Each number is 200 + 20 x the weight over its row's rms, rounded and kept within 0 to 999. Layers, rows and columns count from 0. The size before them is the row's rms in percent of the matrix's.

# down: layer 2 MLP down (transposed), 704x256, rms 0.084, rows 527-544, columns 0-127
# gate: layer 2 MLP gate, 704x256, rms 0.0843, rows 528-545, columns 0-127
# up: layer 2 MLP up, 704x256, rms 0.0827, rows 528-545, columns 0-127
down527,107,175,229,192,180,211,166,173,185,200,207,206,180,185,189,207,227,226,200,223,197,216,189,186,173,195,184,242,183,185,229,173,139,245,169,185,192,193,231,178,204,203,180,216,205,218,200,224,181,193,180,184,167,225,237,216,215,189,219,195,216,188,206,203,190,207,196,214,247,193,193,177,209,203,248,187,210,227,250,214,235,207,199,182,195,179,156,208,205,193,182,228,197,214,203,192,209,201,193,217,196,217,170,181,236,174,216,204,202,166,239,211,184,232,171,185,179,196,217,207,230,238,203,205,184,182,190,191,201
gate528,104,190,238,209,164,220,183,226,183,212,199,198,160,204,204,215,199,216,245,188,162,191,186,225,208,193,182,200,189,219,203,199,230,197,189,188,189,194,199,206,208,213,218,185,210,190,222,202,178,193,206,166,168,199,210,168,183,196,172,172,182,191,184,228,195,199,186,188,199,202,184,204,194,143,181,224,177,222,207,196,151,214,206,216,183,255,194,209,211,172,199,207,194,210,200,214,152,206,185,215,214,231,181,190,211,210,214,214,219,203,177,215,204,247,229,182,199,209,198,220,175,218,217,172,201,219,206,206,241
up528,095,191,169,210,204,175,208,183,211,219,203,176,197,174,184,193,229,209,255,184,220,177,207,176,197,230,190,197,190,197,178,208,201,191,232,198,228,208,189,204,220,200,184,222,196,209,219,238,159,193,197,221,195,200,252,236,192,187,224,172,213,178,221,223,182,207,169,206,189,184,182,199,188,177,187,223,198,195,207,203,162,236,211,178,205,171,180,194,212,206,212,203,175,219,192,221,206,182,224,191,211,189,209,191,184,224,198,155,203,184,216,172,209,201,188,208,204,191,209,193,176,191,213,196,219,202,182,178,186
down528,100,185,246,200,221,206,204,176,198,177,229,209,195,212,210,206,217,194,191,221,182,199,189,201,242,180,194,209,238,236,213,183,228,180,192,212,170,185,204,170,219,205,226,184,146,179,210,208,195,200,210,184,154,176,221,208,187,206,209,225,194,214,168,213,173,186,208,201,200,185,200,164,196,193,177,224,231,199,204,194,181,167,225,189,184,210,189,221,225,164,220,210,243,256,188,189,201,238,191,223,203,247,166,178,204,181,204,191,208,200,189,204,218,206,202,199,212,191,204,181,199,182,212,187,172,224,210,227,169
gate529,094,186,204,168,216,187,194,220,180,189,218,181,181,180,165,186,217,203,191,203,180,208,220,191,221,169,224,178,187,231,203,203,191,182,230,199,223,198,218,183,204,202,225,176,198,205,189,171,179,166,179,207,196,181,222,200,212,176,186,224,205,189,180,220,178,231,176,184,254,174,204,214,228,191,204,175,209,210,173,200,196,205,181,227,206,178,224,216,189,217,185,199,208,178,209,176,206,199,168,213,159,206,173,214,153,211,193,247,192,190,183,207,222,179,173,220,209,183,215,201,177,176,193,203,200,211,177,186,179
up529,098,189,210,198,164,214,225,191,207,217,224,195,170,230,206,227,185,194,190,204,173,230,200,183,211,174,164,174,225,219,209,216,167,219,158,243,180,222,202,207,187,150,195,200,186,201,176,179,195,205,218,175,196,231,187,210,207,210,227,193,203,211,224,204,203,211,184,190,191,171,195,199,182,186,179,216,194,198,156,174,197,178,217,183,188,217,152,194,175,174,214,230,183,155,207,215,181,183,200,201,177,203,188,177,161,151,238,188,198,190,232,212,204,211,204,191,186,204,219,223,155,189,236,206,182,188,188,209,183
down529,102,217,217,176,152,225,174,180,204,202,181,191,202,239,184,172,179,212,209,200,170,198,215,207,194,215,209,165,201,205,218,220,173,181,219,188,184,186,204,213,175,212,164,174,195,187,231,194,202,189,204,170,238,227,196,194,205,209,213,187,161,188,175,210,223,176,210,206,201,207,205,197,197,188,176,190,195,222,185,206,201,186,197,187,216,208,184,204,182,243,217,194,171,199,185,207,170,226,216,139,200,216,208,189,214,208,184,188,186,222,207,193,229,181,213,217,172,193,218,261,184,177,225,201,184,193,173,198,178
gate530,100,193,209,224,201,208,197,208,195,219,163,181,219,186,183,194,193,188,187,200,226,208,199,206,199,224,184,183,217,199,200,206,190,175,224,222,226,217,172,236,186,228,192,184,240,214,230,196,192,216,153,211,182,213,158,173,234,192,171,242,145,218,196,193,205,198,190,207,232,175,248,185,212,195,177,198,207,196,220,216,164,234,215,188,211,216,212,211,195,180,224,210,180,165,212,186,199,196,178,210,209,176,227,211,229,214,199,203,209,215,195,152,214,196,159,206,205,225,216,178,196,193,178,184,224,230,213,190,233
up530,104,216,240,173,189,196,228,224,224,217,190,222,206,222,215,185,211,183,180,181,166,200,180,201,216,197,199,201,184,222,225,147,203,192,211,221,184,187,202,228,171,236,232,170,213,190,190,176,188,181,180,211,198,243,184,245,181,189,212,171,208,180,186,210,182,197,214,182,183,199,166,216,218,203,196,204,188,202,220,222,201,238,185,221,196,190,225,207,187,197,184,172,196,208,215,211,185,176,166,234,195,180,217,199,176,203,224,181,189,191,231,194,207,239,211,198,177,205,181,179,182,159,212,243,213,184,205,186,185
down530,104,170,200,202,190,218,208,219,209,228,172,216,187,215,162,170,159,213,220,172,194,204,190,184,191,207,239,214,194,163,181,204,176,211,193,241,187,209,203,212,207,203,196,213,185,236,192,157,217,189,219,167,231,224,217,222,193,211,209,195,177,184,212,153,227,164,201,186,185,209,197,205,195,241,205,193,186,211,199,189,192,225,178,216,186,226,211,242,188,198,225,172,213,213,224,222,205,210,188,209,184,158,200,190,226,191,201,195,175,207,241,225,183,223,228,208,189,211,152,226,211,199,191,214,185,190,197,181,209
gate531,099,223,198,156,222,212,177,189,173,213,200,196,227,211,225,202,202,186,202,166,183,235,190,195,214,202,177,209,201,207,164,209,199,191,214,231,177,223,187,176,197,177,224,276,207,216,166,191,215,215,205,200,192,208,198,200,197,199,208,201,188,191,150,203,197,184,213,159,209,194,181,221,206,186,217,195,203,236,159,182,187,199,199,242,224,244,197,210,214,194,211,203,175,202,174,201,178,224,215,194,172,209,245,186,222,178,206,200,204,206,196,206,193,226,219,182,235,211,199,205,204,216,229,182,199,194,180,184,182
up531,099,184,256,191,211,189,209,195,203,175,210,184,179,194,172,200,211,183,179,180,217,220,177,215,207,214,198,202,147,190,218,202,201,206,177,179,240,154,174,219,214,191,220,201,195,170,256,225,258,185,227,192,234,234,202,195,198,201,195,190,187,190,190,206,169,224,205,216,197,197,189,174,209,208,200,195,189,191,180,207,198,166,242,195,189,197,215,201,193,189,208,206,192,210,211,206,195,199,188,222,201,205,215,193,204,205,223,202,173,187,201,188,188,212,220,202,205,198,207,199,190,209,193,225,202,213,187,193,176
down531,098,196,193,200,190,193,194,201,217,208,215,186,189,215,193,190,177,188,195,207,195,177,188,192,201,218,204,219,204,211,226,216,205,202,212,209,224,205,190,203,165,214,177,198,195,188,188,213,203,211,184,186,218,214,207,188,214,175,207,222,215,213,218,194,215,178,195,183,175,182,209,190,212,195,203,192,161,198,197,191,209,187,177,218,217,189,214,202,152,174,227,203,193,221,208,188,217,191,224,222,212,217,184,197,234,193,169,212,193,212,213,209,205,177,236,232,204,214,189,179,191,229,180,218,204,231,180,190,217
gate532,096,185,182,168,179,206,204,216,217,208,206,172,180,213,221,179,200,232,221,190,237,210,208,193,182,245,186,203,208,226,238,223,195,181,198,180,162,197,194,181,220,198,202,202,192,196,209,221,185,184,179,206,205,227,181,220,169,198,216,206,222,194,203,186,234,178,214,187,184,213,191,202,227,181,166,211,163,233,200,232,221,231,193,222,172,202,210,220,214,192,174,180,178,175,186,196,221,180,190,211,194,182,158,170,212,203,229,180,203,213,195,187,182,233,225,210,197,206,181,194,189,181,209,169,187,201,218,192,209
up532,097,194,165,191,223,185,220,194,196,197,190,211,209,209,218,169,183,184,231,209,216,178,209,187,234,208,212,235,184,199,225,226,197,176,173,222,193,187,179,207,179,209,210,194,211,203,176,174,161,192,199,201,209,172,168,214,186,186,231,178,229,209,190,175,221,148,216,221,178,183,220,200,204,222,224,217,198,206,210,155,206,190,188,204,188,172,238,214,254,204,187,211,189,202,183,231,210,197,184,217,178,233,188,199,180,231,203,207,241,218,147,200,180,200,205,240,198,201,182,231,227,191,147,176,191,205,232,186,219
down532,098,199,204,228,241,217,189,225,198,207,226,245,249,191,207,203,194,202,204,187,202,248,200,194,219,233,196,224,181,224,247,220,185,189,196,213,213,194,172,194,184,207,180,231,212,187,180,205,208,213,227,208,192,199,187,172,176,222,222,200,251,214,220,153,196,211,229,181,190,171,225,221,214,188,196,211,214,210,185,174,184,183,172,220,203,227,222,224,229,228,201,180,203,199,198,215,241,159,213,228,156,176,211,196,211,197,203,200,187,244,198,215,210,236,184,202,225,153,205,192,233,215,208,193,215,176,197,221,192
gate533,099,214,204,185,201,221,188,192,197,224,215,196,180,184,212,210,150,208,204,189,171,189,239,221,203,200,147,197,170,215,207,185,168,148,211,243,199,201,151,169,224,200,185,215,204,210,190,197,203,197,180,227,207,190,180,229,212,177,205,194,185,183,173,191,204,169,210,219,200,212,206,192,214,184,200,181,208,214,239,210,182,204,193,195,171,207,168,221,190,182,179,214,230,197,221,188,152,224,183,219,241,201,170,226,215,194,236,204,222,204,197,193,171,200,185,201,203,223,174,220,203,196,199,213,200,196,231,207,211
up533,103,175,172,192,194,209,223,186,197,186,173,201,173,178,168,207,186,218,219,200,210,172,221,149,235,214,207,185,161,185,225,202,235,218,207,204,152,207,220,208,213,218,163,202,208,169,211,166,233,210,208,186,196,202,190,193,200,212,208,198,214,212,203,190,180,202,190,195,238,170,223,180,241,192,180,211,175,189,219,239,197,213,217,210,205,208,208,199,194,213,198,213,202,212,210,183,251,186,192,176,197,208,208,190,230,235,186,177,234,204,240,179,187,202,205,224,230,195,192,249,192,213,234,210,198,189,166,215,179
down533,100,209,201,176,192,194,207,182,211,194,211,197,225,243,190,188,199,199,224,214,191,145,170,198,210,187,194,220,169,206,224,222,185,203,205,210,192,197,199,194,217,234,212,202,250,215,190,208,217,154,175,207,217,203,189,209,218,184,198,195,167,210,219,221,180,231,209,182,208,204,225,217,218,184,195,184,195,190,235,197,170,204,217,238,189,201,208,205,210,193,196,200,173,212,166,207,207,217,203,176,213,210,181,176,196,219,223,181,190,243,184,210,181,230,221,231,233,222,177,208,211,188,198,224,218,188,163,199,196
gate534,094,199,210,160,182,187,190,176,163,219,226,228,166,222,179,234,247,206,179,167,209,223,204,177,237,205,191,207,232,197,197,195,230,190,226,198,210,196,213,212,191,191,206,221,165,160,204,201,183,214,183,234,212,184,175,174,181,182,204,204,189,208,185,194,182,205,206,210,199,222,207,227,198,188,191,201,205,217,185,168,202,197,208,189,228,224,178,194,199,185,222,196,225,198,181,188,212,209,201,199,222,218,202,195,181,178,189,193,220,192,240,233,182,240,194,235,202,187,221,185,197,194,185,201,229,192,180,219,204
up534,098,184,190,206,187,223,170,223,193,205,179,197,174,215,218,225,176,177,158,223,197,180,195,232,192,203,165,188,221,208,205,229,221,202,222,197,189,188,196,209,241,189,213,206,215,193,215,222,211,212,213,181,208,151,198,174,176,178,197,195,204,224,201,223,214,197,177,198,197,207,207,193,202,188,217,216,228,205,183,218,238,212,210,214,160,175,191,194,174,192,216,203,230,191,214,191,227,171,195,202,193,202,239,233,211,231,227,219,171,193,204,178,199,227,201,183,217,203,172,214,205,188,202,194,205,204,214,220,149
down534,099,185,201,192,201,217,204,180,198,174,230,220,218,210,231,202,238,214,188,200,219,212,204,201,260,234,217,186,212,242,185,217,215,194,164,159,260,191,236,177,225,222,194,208,195,181,211,184,168,188,204,189,196,213,210,213,175,198,178,189,192,167,162,170,218,208,160,167,155,222,218,196,175,166,198,213,191,246,223,212,210,180,223,175,202,162,229,227,233,172,194,229,194,206,204,177,183,229,218,192,204,196,203,194,197,215,222,204,173,201,249,220,199,214,208,204,192,206,178,160,225,183,211,209,204,211,228,172,212
gate535,099,187,143,215,226,220,197,220,236,227,181,185,196,215,174,196,179,185,218,221,186,191,203,219,207,215,196,194,188,195,211,222,170,204,228,240,211,201,192,206,236,200,197,195,167,226,207,213,223,174,197,191,160,184,222,178,160,205,231,222,175,186,207,214,171,200,239,213,211,192,168,196,184,200,193,200,170,224,213,166,199,184,199,202,186,210,239,235,187,197,159,185,197,197,183,199,203,180,222,161,237,203,199,232,203,134,185,197,176,210,200,213,202,229,207,171,206,174,197,216,200,183,175,203,206,223,242,228,188
up535,100,198,200,201,198,165,211,197,199,204,211,231,207,248,218,209,166,219,226,191,211,222,199,188,194,168,185,204,230,192,171,177,182,163,198,202,197,172,207,183,203,192,197,224,182,166,196,214,193,185,178,216,230,177,212,196,181,202,216,158,191,210,195,165,207,198,196,175,233,180,189,211,221,175,245,230,199,187,224,222,238,189,200,224,225,213,158,202,224,188,195,212,182,190,202,206,182,200,180,215,202,188,215,180,175,212,201,227,217,178,203,191,212,226,198,183,189,216,196,184,171,225,204,206,234,230,179,176,187
down535,100,162,197,180,186,210,232,200,199,218,219,227,208,201,205,209,214,191,226,208,216,201,213,203,184,207,225,227,183,179,209,197,227,225,216,180,219,188,214,190,229,191,196,169,197,164,179,177,197,207,218,207,178,192,179,186,189,187,195,205,174,207,195,197,170,193,206,207,215,205,207,191,178,212,197,210,212,205,183,237,221,226,211,179,181,212,211,183,205,189,209,160,210,215,181,252,170,158,228,185,200,206,251,213,193,188,194,235,203,197,209,203,201,216,216,217,227,205,162,204,176,213,202,195,236,207,227,229,229
gate536,101,209,189,185,177,191,197,236,217,179,182,201,188,217,186,214,227,250,196,215,203,217,212,200,164,190,202,233,225,207,203,183,201,189,220,200,191,190,198,194,201,168,217,160,176,183,194,199,185,172,213,205,169,212,216,201,209,187,193,240,210,206,208,194,217,211,159,174,220,167,226,222,179,195,195,175,203,196,217,239,173,257,184,186,188,182,195,185,224,164,194,219,171,190,192,170,206,213,232,189,199,201,215,201,187,176,224,216,177,208,194,189,201,178,193,173,197,208,213,177,228,170,208,202,237,232,223,218,170
up536,101,163,227,183,252,187,216,195,187,186,213,187,214,208,220,185,208,232,178,176,177,203,198,200,198,239,171,176,171,228,206,177,198,221,193,187,224,219,172,198,217,209,206,195,210,190,194,233,209,202,229,219,210,224,186,208,230,211,189,211,214,198,227,250,166,240,221,225,199,182,200,245,193,210,175,188,200,160,187,178,198,197,140,174,193,203,215,198,224,204,204,178,192,242,223,200,234,179,203,173,189,226,186,208,176,203,199,208,205,219,192,230,195,191,184,189,213,154,209,188,181,214,196,187,214,185,205,212,216
down536,099,206,203,204,198,223,212,207,184,195,205,229,188,171,206,221,190,217,208,200,229,192,220,197,206,240,217,108,179,256,188,209,234,187,222,224,188,205,221,207,198,181,204,174,187,189,237,205,164,193,205,195,226,200,169,210,208,193,187,216,195,188,212,198,207,220,249,198,204,216,165,173,193,198,212,211,179,222,171,177,220,196,189,186,199,224,198,199,195,172,200,206,224,226,227,210,221,226,174,158,247,204,202,168,165,235,220,214,183,212,180,237,248,192,195,232,167,209,219,192,184,210,190,196,225,185,217,189,153
gate537,101,203,196,170,173,215,225,177,189,177,214,196,188,199,204,183,186,207,221,207,173,166,236,220,207,190,192,213,197,250,175,183,187,207,213,200,217,193,234,194,189,205,204,184,179,202,221,212,184,208,177,208,188,178,205,188,210,197,203,215,219,184,195,165,246,215,199,195,200,207,196,235,201,208,227,229,206,205,208,213,246,204,175,240,182,149,215,172,232,204,186,172,176,178,195,241,220,173,159,194,221,186,212,192,209,184,202,188,173,220,196,218,198,180,218,212,211,198,220,243,193,197,227,203,190,197,209,204,180
up537,096,203,219,166,173,192,190,205,155,211,187,200,204,236,214,202,168,208,199,241,159,223,183,210,202,202,189,194,198,194,196,200,198,202,211,189,222,206,211,215,222,196,216,178,202,210,237,186,188,214,207,192,185,205,181,205,192,167,221,205,189,176,206,214,218,203,177,185,213,180,199,163,215,219,197,235,202,218,138,193,207,189,227,218,211,176,215,183,206,166,178,155,240,215,197,208,218,177,189,181,218,201,184,189,215,217,242,209,192,207,212,243,206,204,218,169,156,207,199,203,207,184,209,216,213,186,192,169,220
down537,101,206,180,184,196,201,173,170,210,230,207,219,219,190,228,221,215,188,208,204,199,179,224,243,178,193,211,238,210,202,179,190,202,200,216,201,192,201,180,202,176,178,176,166,201,178,189,233,206,169,196,227,229,216,186,206,182,186,216,169,182,219,173,201,171,199,197,209,192,211,157,200,202,205,210,232,198,183,192,219,157,219,209,191,186,189,193,211,215,207,189,174,189,213,193,196,230,194,190,154,184,227,198,204,200,215,199,226,235,234,194,232,216,224,237,191,215,187,204,174,198,195,173,210,216,169,158,172,203
gate538,101,189,198,162,202,171,207,222,198,214,180,219,229,215,193,150,172,234,191,160,218,227,177,204,187,188,228,170,216,199,147,200,174,216,170,210,183,186,193,242,215,200,211,227,202,218,215,195,196,201,216,191,207,213,148,153,222,185,212,211,208,205,204,223,167,221,223,207,187,175,186,200,192,198,169,223,157,198,163,216,187,182,229,201,175,231,208,174,194,170,211,214,219,230,186,182,201,190,227,246,187,238,201,216,168,185,232,198,191,176,211,156,182,204,151,186,172,207,206,194,187,226,207,181,190,189,236,154,230
up538,102,220,209,187,185,204,219,181,195,167,211,220,221,194,218,193,186,248,180,209,240,191,225,230,176,203,246,199,180,203,232,218,188,227,204,218,161,217,186,187,218,226,195,207,211,191,201,193,182,202,215,200,167,225,150,236,226,201,190,211,211,190,219,222,197,218,203,176,210,214,211,198,188,222,202,207,191,197,192,189,220,188,232,208,200,188,200,193,215,222,207,180,202,151,223,225,196,204,220,217,212,220,167,240,199,223,196,209,126,168,225,241,201,188,223,173,215,174,203,227,217,188,168,209,182,198,206,215,202
down538,100,184,208,188,230,212,207,161,212,212,227,245,223,214,219,177,207,220,190,183,212,202,192,191,215,193,237,200,207,194,221,189,244,200,209,200,216,212,182,197,227,207,192,191,220,207,200,206,186,206,167,154,163,194,174,204,193,206,195,223,201,157,189,225,190,234,207,218,183,207,191,215,164,169,203,213,203,199,218,219,204,215,203,195,189,189,205,217,210,223,215,222,216,233,199,215,190,204,231,182,196,216,177,230,205,211,208,170,195,191,187,180,227,156,221,207,182,213,204,190,203,216,193,177,200,183,195,217,179
gate539,102,203,224,197,209,197,248,197,214,221,193,159,212,193,205,219,200,175,222,179,203,216,231,204,225,210,210,176,179,194,212,201,229,213,169,201,204,228,213,157,196,202,180,197,182,230,185,226,224,180,197,247,189,199,193,182,191,209,213,217,187,210,187,228,185,210,190,216,214,234,224,225,210,222,200,229,207,195,208,235,187,213,184,233,169,218,180,229,211,198,214,236,217,225,201,167,194,157,231,229,181,199,224,190,211,180,218,178,207,192,194,192,208,155,177,204,224,184,197,194,217,226,190,203,193,206,223,194,214
up539,096,208,189,200,195,217,176,158,233,203,204,188,158,203,178,209,188,225,167,217,181,211,200,202,190,161,213,192,211,200,224,224,197,165,222,162,203,184,170,202,198,177,205,229,171,197,199,176,205,183,202,189,190,230,216,209,187,222,197,175,212,187,209,195,200,203,197,210,217,182,199,221,196,165,164,244,225,199,193,168,224,231,205,207,229,210,188,180,195,161,231,189,203,178,207,178,190,211,190,200,197,202,180,231,218,199,174,220,184,171,192,159,203,166,177,166,192,206,148,219,175,214,216,198,217,222,218,181,189
down539,104,182,233,188,201,180,159,205,217,210,210,200,224,203,201,197,191,204,191,204,212,174,186,212,172,190,206,194,214,215,187,169,204,245,202,188,225,200,212,190,222,235,198,167,197,204,209,205,228,219,226,203,204,169,163,167,194,201,218,208,216,215,197,205,241,228,179,199,187,235,173,180,225,188,193,191,210,222,239,214,208,185,182,206,173,170,193,159,187,193,230,246,224,195,215,207,202,208,183,220,233,222,187,193,169,193,195,183,204,226,187,194,185,173,186,192,199,219,201,204,153,201,187,197,212,181,185,199,182
gate540,103,190,185,199,231,200,207,196,162,197,181,180,215,200,209,189,167,186,199,183,185,197,203,190,213,150,184,184,186,172,186,224,204,169,188,198,235,196,218,163,185,213,218,211,204,224,184,199,197,225,194,190,185,210,228,166,217,208,205,177,205,174,232,206,221,189,176,225,187,170,227,191,195,197,212,205,206,180,231,198,210,195,198,210,168,196,186,197,154,219,220,209,210,195,188,162,208,197,178,216,213,158,187,186,216,211,177,158,164,150,163,221,222,219,179,184,187,198,189,178,192,235,234,211,224,214,225,188,203
up540,102,183,196,209,199,232,203,207,180,196,199,219,188,150,199,186,239,202,212,183,211,213,204,228,207,231,213,208,250,167,226,211,187,211,212,183,185,198,211,210,216,222,196,214,215,217,189,214,220,200,200,167,198,219,174,212,191,200,205,242,224,161,214,176,213,204,214,196,220,206,207,193,227,216,211,185,177,200,212,188,201,186,229,217,199,177,195,220,140,202,231,188,186,187,197,161,207,206,196,225,174,212,209,213,217,179,184,182,190,201,220,242,221,195,166,186,176,171,232,194,188,195,200,218,221,196,184,190,184
down540,098,174,144,167,193,192,159,248,218,170,205,194,194,198,145,225,195,210,177,211,204,215,183,176,212,190,211,239,185,185,168,212,227,218,198,184,198,186,220,225,198,167,215,161,208,207,180,179,224,192,193,224,168,192,206,191,203,178,204,210,215,196,228,208,183,195,216,196,222,197,230,172,206,200,236,179,182,191,180,217,187,224,243,223,176,200,193,200,189,179,199,207,201,203,223,160,199,220,213,166,193,207,191,204,204,190,210,178,223,176,197,191,205,232,161,174,196,201,193,195,203,177,193,218,202,205,189,166,202
gate541,099,207,198,179,164,185,204,192,231,198,164,178,202,193,170,216,223,224,214,219,199,152,205,208,220,218,223,197,202,174,211,166,193,172,224,196,202,194,196,196,210,227,176,220,202,174,193,175,168,204,210,198,199,207,233,198,208,210,180,217,226,233,227,199,191,213,184,176,224,190,211,224,190,190,196,204,202,199,202,179,230,198,193,194,195,200,184,227,166,181,235,200,204,199,220,208,177,180,197,208,218,214,197,188,168,184,195,221,193,214,188,212,223,179,203,176,214,155,217,196,175,218,189,201,195,176,172,190,215
up541,104,217,217,187,205,209,208,196,195,233,221,209,182,226,203,195,191,245,171,167,216,181,224,203,197,205,184,197,201,214,211,189,216,228,161,206,207,153,187,239,193,153,191,184,189,207,191,202,223,204,196,201,214,209,181,203,221,220,215,208,196,191,205,204,213,203,180,201,222,227,246,173,212,194,192,209,190,230,203,181,199,213,213,193,221,207,216,197,165,197,201,176,206,198,207,203,181,198,185,172,191,184,242,202,169,216,198,179,187,212,179,198,197,191,173,219,172,200,189,195,181,191,220,172,181,198,184,229,162
down541,104,234,199,183,203,180,182,187,212,216,238,202,236,182,205,186,210,221,219,230,162,235,182,217,168,194,168,200,193,189,207,199,229,227,198,186,230,212,198,240,195,194,205,209,238,225,243,201,221,219,230,211,219,205,183,178,195,198,206,212,178,207,202,207,161,205,231,195,199,214,209,163,239,175,185,189,223,235,186,221,208,186,194,205,233,198,192,228,206,235,199,188,232,213,192,163,204,185,171,175,203,214,185,181,226,185,191,213,199,196,203,183,201,186,194,213,217,226,234,204,165,213,195,213,227,185,189,230,196
gate542,106,205,196,244,175,197,177,195,169,219,189,198,222,183,177,182,163,171,188,162,211,216,227,192,232,186,221,192,205,219,189,212,202,213,210,230,232,196,191,191,200,189,182,174,181,184,204,212,236,213,199,187,198,151,199,186,197,218,205,210,202,205,201,185,193,174,181,186,217,183,206,192,206,184,184,224,194,215,200,211,172,203,191,167,193,191,192,233,197,205,199,195,178,213,196,200,227,171,231,140,182,207,216,198,185,183,234,234,177,241,139,164,163,181,205,220,217,225,221,198,176,203,194,196,218,220,221,232,175
up542,108,174,186,150,215,192,210,206,212,206,207,206,212,186,220,259,236,231,196,195,216,173,174,196,192,217,149,233,194,181,231,210,195,173,190,193,186,188,191,215,196,164,168,203,196,201,220,200,220,203,218,209,233,193,182,237,175,211,203,154,192,200,185,230,201,187,202,215,198,200,206,220,191,179,228,180,185,152,199,167,233,174,160,214,172,196,190,199,186,216,179,213,174,171,176,213,204,207,222,199,209,205,218,199,200,205,222,168,199,197,207,201,229,228,192,210,235,189,199,190,204,202,215,218,202,181,186,214,233
down542,103,185,231,216,207,192,169,206,221,165,208,200,163,192,184,229,226,201,190,220,159,160,173,202,203,211,201,186,170,184,214,204,231,189,207,216,181,234,235,215,197,188,198,205,189,217,214,210,192,202,186,190,166,176,175,201,207,185,175,189,190,235,167,204,229,222,206,200,192,195,184,190,205,200,192,192,199,161,227,227,250,181,196,217,220,230,209,206,202,207,233,219,228,204,208,228,214,202,149,199,218,193,205,202,209,209,185,162,192,221,196,225,217,215,194,204,212,194,145,205,189,175,221,227,214,180,191,226,210
gate543,094,211,195,204,209,209,215,207,205,180,247,199,216,236,181,241,202,171,208,202,179,170,227,215,213,185,175,203,218,236,199,210,206,189,195,196,202,209,197,193,215,191,196,218,147,215,179,182,171,255,212,216,190,246,223,230,170,167,208,223,164,221,224,206,189,221,247,221,178,225,215,227,214,195,195,244,219,186,203,197,189,160,246,173,193,226,230,216,207,205,214,186,204,158,179,213,225,211,202,216,201,175,189,224,218,229,168,207,214,171,188,210,197,226,190,195,188,206,210,189,157,209,193,219,186,195,215,201,205
up543,094,212,214,162,231,181,164,219,215,219,206,202,218,215,201,235,218,182,196,210,207,184,206,210,201,155,187,155,198,191,187,219,226,207,205,175,202,192,188,197,211,182,208,224,199,235,232,188,177,206,200,199,190,220,208,188,187,177,212,209,191,207,187,205,207,196,215,177,174,190,232,226,198,182,202,191,195,218,189,198,197,187,199,186,228,195,185,200,195,185,215,218,218,173,194,160,182,174,177,209,215,192,194,237,212,218,175,210,201,241,207,226,212,206,171,196,177,191,194,220,184,202,198,178,191,187,192,194,189
down543,098,192,209,171,215,182,206,191,175,214,179,201,241,195,212,233,189,213,172,172,177,198,230,231,179,205,146,203,187,173,239,195,196,205,184,193,201,197,169,200,197,199,225,201,204,231,217,210,202,205,143,231,225,188,221,215,203,182,169,177,198,191,198,193,220,160,190,190,217,229,202,182,158,214,192,218,200,202,187,198,207,200,199,200,204,206,202,206,217,224,176,236,200,201,213,201,203,192,187,190,202,219,242,229,177,227,167,191,201,209,173,224,203,216,245,200,187,229,241,205,175,195,184,200,191,171,173,168,182
gate544,102,242,203,189,180,194,195,189,172,209,197,227,196,224,173,190,198,203,237,259,217,223,212,204,220,194,211,175,212,216,197,194,200,181,204,187,198,160,212,233,175,171,200,207,185,196,176,199,190,205,185,179,205,198,222,216,237,223,147,185,192,192,192,206,182,219,210,225,201,207,211,170,211,217,209,195,178,175,225,169,164,201,206,215,161,201,182,196,168,224,234,218,208,208,204,208,188,194,242,221,216,227,191,184,199,207,195,190,196,209,194,203,194,229,196,194,209,228,213,197,198,197,224,181,255,206,195,218,220
up544,124,210,215,215,189,166,192,228,214,191,221,205,177,210,173,177,197,187,200,201,217,210,183,205,233,206,207,196,215,201,200,172,230,216,205,172,218,202,203,196,206,218,212,208,189,185,182,210,165,213,185,211,226,199,163,206,226,187,174,206,183,207,208,209,225,201,219,215,209,201,187,170,215,202,193,226,174,199,215,201,203,190,214,228,186,192,191,203,213,223,217,197,194,223,232,236,229,175,194,225,231,211,205,221,220,189,198,203,219,204,202,177,172,195,222,179,197,230,210,201,199,149,237,177,186,197,215,225,213
down544,105,203,248,207,192,180,207,220,209,205,229,209,221,192,191,198,193,208,208,183,203,209,174,191,212,192,216,205,183,199,212,188,242,213,172,184,186,198,210,205,186,202,229,206,168,178,161,186,191,188,194,227,243,227,194,217,246,235,169,185,178,214,215,194,191,198,216,201,206,201,174,174,213,227,187,199,154,202,195,195,190,181,230,207,201,183,200,179,192,242,215,175,181,209,199,209,195,175,185,227,176,168,226,196,208,194,194,205,206,178,203,165,209,175,207,187,231,203,236,179,194,181,232,217,203,199,240,220,220
gate545,103,217,196,197,216,210,206,222,216,203,189,169,222,248,223,206,219,213,186,214,241,226,216,154,184,205,196,206,192,207,192,196,211,167,195,182,224,216,186,201,207,212,197,181,205,179,195,218,175,156,210,213,215,199,235,226,203,183,208,235,197,192,212,213,199,173,177,202,195,212,172,173,207,191,168,173,203,199,232,203,194,216,214,210,210,191,214,212,215,175,201,206,164,195,220,223,196,220,197,193,187,203,233,180,156,143,173,187,194,198,217,185,181,236,224,165,161,245,205,218,203,206,163,195,202,186,186,205,198
up545,101,206,160,199,194,226,208,183,205,176,202,166,224,175,206,190,170,206,202,228,185,175,226,182,210,221,231,216,221,171,204,192,218,223,195,221,183,183,212,201,217,184,168,229,190,172,203,218,186,217,209,188,229,193,231,206,206,226,210,205,208,172,192,225,176,225,164,183,187,201,210,183,168,194,223,227,198,197,193,230,198,213,212,219,201,189,198,175,181,205,252,218,248,188,210,196,221,160,212,217,198,197,218,185,205,223,199,175,201,183,204,209,220,177,192,202,186,217,209,183,166,185,190,207,204,170,184,203,228